Weights of a small transformer language model: tied embeddings.
Each number is 500 + 50 x the weight over its row's rms, rounded and kept within 0 to 999. Layers, rows and columns count from 0. Numbers have three digits each. The size before them is the row's rms in percent of the matrix's.

# v: layer 7 attention value, 320x320, rms 0.0976, rows 264-283, columns 160-319
# o: layer 7 attention output (transposed), 320x320, rms 0.0978, rows 264-283, columns 160-319
v264 088:491538590487520507483472489414480508543448548553474543511482501564460564533514560479487552532595515546495589444499423450407457527377466508482482481568628442400530589502480445530496480483525506491442473478454603569564430631433471550484542570545489462471443464470521400499475622498461378462525538546528506477464464607507579557440496447604501493542414547446552509441459525515403489583532504447615506537441521509447506507484540585455467491445425482484587420502450463522433438429419577
o264 091:567454505469499545512506520454423385545435507499410517430495508510421451476493513453397487572500481508436511552542577540549504401584471539509452463517511544449613430431524521447546510501430508514602586447515447511469471422436569551580526520479584557503573481508511442467523561517420493467431533508439437548528553470462456551525423537496632493504525512549521567598489493476551529562535504508468501428480420434527454455494496508470432552470623579450472482503540508437563439449540549
v265 092:488443410496483420463517471426544520459409574469531508395470485500479453457495462537421536542435480461466440485436458505407459556599434447466477473536585471462511527535455501528508548506518503518431478573434394572473501506510483526559523525514468538542438558513532467478518474491642475439616520562504358513558520460489460399549521530569452497509584569404530501511530536499550529496562502438546434590609490587487456505510473451436479442528475540570420489481430479540560477491530504
o265 089:464511546534424532468512499549527525603472519490504501561582426546409513493551593503528566480474532511482482556522502589480499479510550410449496577508482548383542414495582522396430513479399481498465543503536459491597499482455526496464468543452599368509513504435504494511522524532572572537477494522549530453482518494453474477461521516399576550494407484521358589540498520529560535488462467511530494580477499593514572508550406468568494480584471484450458505438467604480547529480555542
v266 091:498427461490468354526434551532433495433583438528435456505502563544499526418481473451559468555494456542557569522472527606452483460517488485467489507623462452505559521448494592502539501400557531452453502471560463572412529430558541423402451439505471489438412512549534517516544507558405562438472437555508460493496478490467497416485423419478536483593512490561457559540541454507542554490536505547507524460501439514500432535522524489565525546503467560506492546516532475555513448576487521
o266 088:508453432501494586505447401463492489566620465516531513481507563513551529476522521496502523507479569554532535581505434484470375526540470497483522470441610498513573518599510614499451449575494491434462516465422512551532452557516476405476554477565503508475487466527443510530496550568483483466538410513511499494567535552509480480592584455547508513544495462498670543606444506547571470572519464496564529556561567515451537538562575453509517502500530498524475537536587440504490485489513342
v267 096:631536465500426457548414465380522509521465453521507528486486537562477496490457462484566542481478590506418465546466522588605389381552540489503519419504549491480427482462477441569397531573495585468370531520432546471584549495532460545509486456472528540399471451443430453481491469456457470572415480516564542558422399457399362491576452475468591461459486505530557478493514442520511480520518637461531409503444561484476530541510515475502538486471527472487486552538391464515538444470496416
o267 099:555540542492493580449460479495511485529542498480558494416492514540487463537486523423435571473529519485553517460591509502439575496550421459534410543548449465435552463499535477491572550400513604485509497499505403410412535545497668499455548488468463579418510479437541425606488400480483521547528451555554534494548451530562470623458518488473398493525525492493584579548467478482433540572550400447474532528553504507530394532473462494544542562474487553438504528451513479433452533449466457
v268 083:420518421462539451565342594481459575458469482513541491447507451508528506537431466487562515494431456527511457538483417437438485381547586488585396537463530495520573503564604501450515468538475463571542530479498530526515529526469518435545486570612476562482554510515623528577463455438579549529429430515459466555518486459464552626532471487443506529533466509537492450520515494549503507606498482510480528520605536502564533396498497384520445522563471517493492531577566499420470590434458494
o268 090:510473456586630530569473571510459636499454551514541426601462605494470418541544468499513507558439456482583546533423568532464498559442428488506500522558510414490527540335443435442494540564500376505538603614558468489466593539459527516497490383433454411459465416527572523498510569485506451446501551455443508484506558529491471540494553513528508456475539553507428497453424449479518471484378460523541605543468540565455535513476599489441502515497464564487483457495443543489464508543515492
v269 089:520496648466496461493523485561533509418626575476446465459479555531488461500488424535532442483552512580515452495450480490438523477446476496581466533541497542532516575449555494490464448386500518579475560529462491492569469521467528567542534512525521483540465501450411525421556595542547542449457477539566445534598542506468407403498506467422376391581498551415565567507496541491485459513590409435509486403494495446476461546514504525500559509427513543505545406467492568448512548501487535
o269 091:552550487537558483584469460463391443417455487404543514512558433488469564501552550425486456452505553525510471566453481416553512455495486539423488504422484440418489423518538506634546566411435468492451565546514530565496497547430454494428542426466529556467489525511557477454506486497448430523519517506508505531528542527418590500462432528573448529600452532564537532538523495514529464532477536526454547448441494405628533501508527504507426528461638510500472552483460519540488454499551551
v270 090:503514517535384552487474495500472480461532420526560461467457503354424475519513429497447528511519498564506505535461469493544601522487507517467490459405438491527572513509516595443478471556435552525500546507440501534517570609512531489511511546493488488464506582474569501554539452533516439480455528379470391513449524453522529483485557560579487505538548456457446320492447540528493459496522525567465543503559566528394524535489540444512423481546558466514449439514513604438449497531546509
o270 092:502455417535576548530499414470556576485461530430612492584470519508471558390488487549562561445466505486500481430594534507526616520479498480484555503451434409458479467526497553471459472507464455474497402490425526493548420473529468550530465480607571486495426535465545409478623473519563494529504596591508568428440534476562593443498399434485524543524570529592523552495486495601575538502490464566492546428471517540458600488455437492467505432502440434598497391534417498512545428514484475
v271 091:566505484530565515500423515586548479457571506542564497504523481503459483482587510466520547471504493526495474564472484533488518473591520540615533482481446464495511496428484515495493500525611558455451549488433514510529401561564480507539411432421443425485489523536498427548471442515437524453510536464459498495479537513567457602535501498475449568514514454446632601561425456473450444502523460506539522442466534417521448577456532521511512478533483457507558445479529599552493523464573503
o271 089:503556436494473449400465499419528505534523525543458518458571505436533478537395488516580464490404409431429518500511534505568528487442443545521466504514443455521422484450485490607552515571548515506469542595499493450517548498502505501422591506518510497561494449450489511531507508478569476543488507474559548444485504505475473476544494483523433524480521409397563419482477458505608478514589486572476444608600578524562536528451474516521522402499514477376535503470413479483522537483523484
v272 093:531497474443444458527576566532485562489426492581502475434547502454565532533504379535576536450500488588553542458556514547459469531525541510429492480528538557508494513522400562492431514477532527528501548470491509474392571481547535481532534548499455509512418607529513498510466471536460544543524533448574439506474504472454469484532457557497521501480482528438494452426495519471544494536459407464496462508445501546418498501357547499555546448551441540500480584526481489485524497525416474
o272 094:483492486543536455499488498517495435516473462505526590552490483562404535531572531558473429591503585448531458521445524502502524523492562439479461493514479488544464525445569504530531452553488468501444488548528508570591554504523704575507539513557545446504583602459522507480500508439534449586527448525533503495576410430534590542465463517582516439529537483422518508549497426537464491551476516511525540427412559537534543510609394482500511547578479520511500522504597532554510466553513567
v273 093:438488455499526474548491505555449517479530487513588578477491462573524435498467511516555404513501592389491597474489537480501503488550475388509557490489508464423499532462517473541530508537504538573457464367560487540569548524424447490439621493531480529526540550559483489555532461516524495577508576485585447562507518441543509558583459458506558459571564544475395497528556462615522501572578559473517575517468520484513519445516492530476503573582500571528500518463537594523478532450645542
o273 095:496516544445522523423541349572488510545389544462528503462458482475485508555482473509454561523507573498435462561468463521434549529466552561514494465555541453487517464509444471533464440493527478493562452435437547512535539427510518469522544448448543591571457552507531519495517581520574472555508540406486586525509400508542531601468644475431553628465475473443556492554537479544527451446442480546535503427397453504497512441471529468536517444452407518558524600556429519416531479522496592
v274 087:480474502520536581509429555590480484535560553536556461418535518395629594490555483486419479466484503447474410562466502506462456549454588476428490491508578416447496551512541531566470459473522500545502545611477542535516493528535420522546523569614434465479520415455472464450623534489441502437536443455460563523407527455489523562530474522510506558494562378578538477508555551481550520491465449545570476516465573548443553542434504476546471490515498592353444487508492479483639590576426479
o274 088:557429371498580462543539514425403558488556434514543445505561518501477571517554552483470553464533573502519481517570534416542467496489515428528455571530468491513523492568516491619584504484504495462479546502478359528475489403392530451433510516445561465579542465479622473497503537490579451555432517459398558502554428474485422515413507436467549447514554510584473334459541482509458541475516500533599405539498520534536478439538419505506460599531462493429451575413468446491463465476481517
v275 094:598480512417584509540462489586408526356526468477547508578470499388560443509508504486568483434474499527470515542548556565424472485475459509540498490506562524449442608498542476493480450525543418483474612530486602513550522566445446488562539531557518473465483474600507491543436502455499677543542510524453491502532417554477487508513533559513458483472479473534587447484545545462442482491524547499470444511526507515584458521427338570540495514468474502518525582553358425461502458608508505
o275 089:489484494485487409433455465471508528442597500422433552495566552546595507486490457508513495478506484509497452563544472499469422531528518469551508512515442470452628538451496513577490576457475475511563563625511441591486555502517603534578325468426474454463515499455496555561507500539517459519487448452511457566511561581407490505504434423518529490494437463445446471466499454524488586590543529546472547531532547424522575491492516477441510521408455504429603514407534556507493514472496440
v276 089:506429457497461512491530431564531428528469502521452511502625558526523392541377470524539515542468602531455461484512453484578486504489563492491578493450505500553515489587554504457376469498438547461424464524566638489497530376511586502425540542530544543485558482508485519388544400402507507483524490454531519562460483514586492522507541482556514520551439476448553450533512560555337440498442489412570521523457528437507437539498471499457592473464514568500516577569482423522504456451448513
o276 093:533506573506510542514474547536407514402454490479568421468470428525520593483524568480536382521501484418492523490427613423509471516595536522524451611603460518464451441529489589458493454408557513517440503482537451575501618514448540563422523492492527543500466514496478502450449470480456479493512521470444497470611472536458574493443501512611489507571596418537505531451501530545389551501551550456474492436535518519541531507509550498414469451544436497556415529510500495610440543385534431
v277 091:574547498501458442605567490497421478458435454477505473530497465511600535510467588588496469507539508478491514428466397534531556457450533519494530532534480355497538581448549571416589564489590513530592439494515532518462526543517558403485535570538535540467468479575472532493499523442532534531468432496483603536556443512439524532474371486617498466498465561471474518530597462571491562465464472479506479506507499435517503566546500638513507584423485511388547569478502457447480512606450448
o277 092:463449568503536537530431541536383437557543422499510470538493500506526590461433460436401562562494469574613487478420457483358457499549505431529513563525511522450469373540443533511466475602514470503454504572461441560494474527487594495442489511582527478490512551489617479473437386545533528471531527514441512532607528498465488541549504514485440494467534564459449563495464441482498530521540515495475430404526504416484475547437582528558462543493550566544547567566462422541530556467523486
v278 086:406555408439480423400487426497435491570531492558497475481450620537407564413525487495460467459505526417466510485513460548573460499505538433494480472442507542491476435537567520497494486473449534458388515498300510580570506474526481476361582490406547512470500465507365508490480501497514484482468485522598575427525533558512492546409501495511530518489513464521563518488542560530483521549475479457505473434470629477515491498523533401521575456547425549525426504542448493540511536494468499
o278 092:538518505398529436469542445515438495512481501463525537493518443540508409493531570496474504418480435453543496441429544441476469587475475560446434574615415523487513548575598524556527557460504542425518512524576416534471462515460520477496440458547464527533479498497571503509591479555462531482520399553517483525580500472531500454440479483487443571553464473530512557398405471466542515580503604541585530514510456394551584453518522470414459608478461460481496470579554474448503578452510506
v279 085:467437433554411536518544429537479550454571471568529504600448549538529451512451619527504502549554505565530431535504564516468428611473509416452415588402434442454469489476526403402482489456502448551495540549512574566575474604434504431465465455517493404442458443508557480422467495488517460531508514455508534466499544466492449476477484480541597513515491433382546503439502451481463594575468444436503537430489505469473437469561520486633496408477433512521462501547501561510494497433518407
o279 088:531614475450487466532517439513515401484503486548499431566470441497490578454458528452547444486370569365439495514486515510468469504517581511531489535491571523581554487540531505502559534503611561408548497462397457510482533445571497570466481439536524431523522462551456595545555500512402483490536525487542515477551458459493488497453503547459535440415634440505497458489508523537537535518624520451369506516557475541509459389530464487437517568556490516508516386507547451569533519451450585
v280 088:537474572595575421468597460506542499472473527528426461527535579434537454525500528507539513490452554534472526468464553395474537475599415436524444493503465560512506498489499449465467483455533521398495417480444577512503474500468474452507488449486565524464551574519561486456517613544450524541443484535430427549489565482510439486472545453451435446530523421568454457487465569477407579491382390578515438431491531432456513472473549367532477536388546538490517543590520488596459498454430427
o280 092:405538573509480487600508414359473433401575533502470501477502513466492553479469448485485456453403533535543519481559503485520512527601452498502476463537509448523468499427453495525528537428562463567475481530437429522431617434459460482560592535529521441508456572461553556457528436490394441495580456512567478470488485489504550433508408512535481540395610487471541494528519467507511439519589580551500486476485464462506503505505503503437521564435556546570451505586501474516589525502427514
v281 092:431506511569452478503619438529493568451561498455602432523435532416483582504450414516523506532444451467499515571498515431514513570516502543457480470478573413503519518497483434486495540508561562451560559435560500527627528469500423490475587504517518495468497397422468444519512486453526472532607470511503537375478430494506477503517553657540515429500502529403479480411476508530544440494481474641584517380519517640479486502444501408590517461512413566402520504537460490578474486411498502
o281 091:516465410505450556569522371456575435462573476519535531433496487573444578511405505485518515511569515483494460521421512484569517445562517463488455517602470459596517497498666487458458495494508426473478533500586489498426494557460614492462386497507535516563445517470507499430444510478438507508482523484457506503581477440519624531408474486495521567489479514446459627490472534514549428447459456490483508493518452529529461490481442513461482497453619474455528494409504483532494511527473558
v282 084:455450467431411517461534516487521479548510518507589445563434523491531455522522340506430439549474490482586358578452462554458536489501532532494500500529475515588578608397547527531532516456542587495511466540516485498498419584482506390593487457509463530539588467588639472510543514487427530511561510446450536447531502446439548552516540449550504514485527498374481469559561470460465544435542485538478573534494526441501510511477553544461471545469502488481531545524563445566613518492464529
o282 087:511518483500469507449515470495461517560513500549506514561581501504537449615514502461562580558551473589424461582467526541450489501537527522571443553441575568470441618465465527467542489423562466408490532492446428550495448455480472531556558483454475547476430491501510571517466620476602587459500479560532418454370441523516528544468579538430520470438552519476461470508440573433544559441506529548435597436520459512534497550511461441441565483460482538522435564542496486498512488512549477
v283 088:458500430476495506508545575499482476555474449497520403556555573556452469414509477409546528462412419491538436504518493500436554512536499474500478484602503555590421552482512489572390530495371531492527387532549634528527534572487429470434447410481520499505526482490460424447419478593631528466499498487473574419447474519394418480528420555549553520521404507468491546511571464498474537512556511496577543405461449453524493457478468439480468518471499448515506451519495489484670533521510473
o283 089:507526522480590486482500581407592520484461474531441544543497497449435478487511510545398577500497483472532559634458492522472432560588523476549373565558561530542468529498567565479475491470510521528534499556492489543517437513461508528553583426484460517555400447507559534499488528484449500489519445533478424507544453400553505567490496502593521509534559566518561461390467615532457517478609518382446594626502514529466396539523530443487514530498503487441483536410515505580469457516556476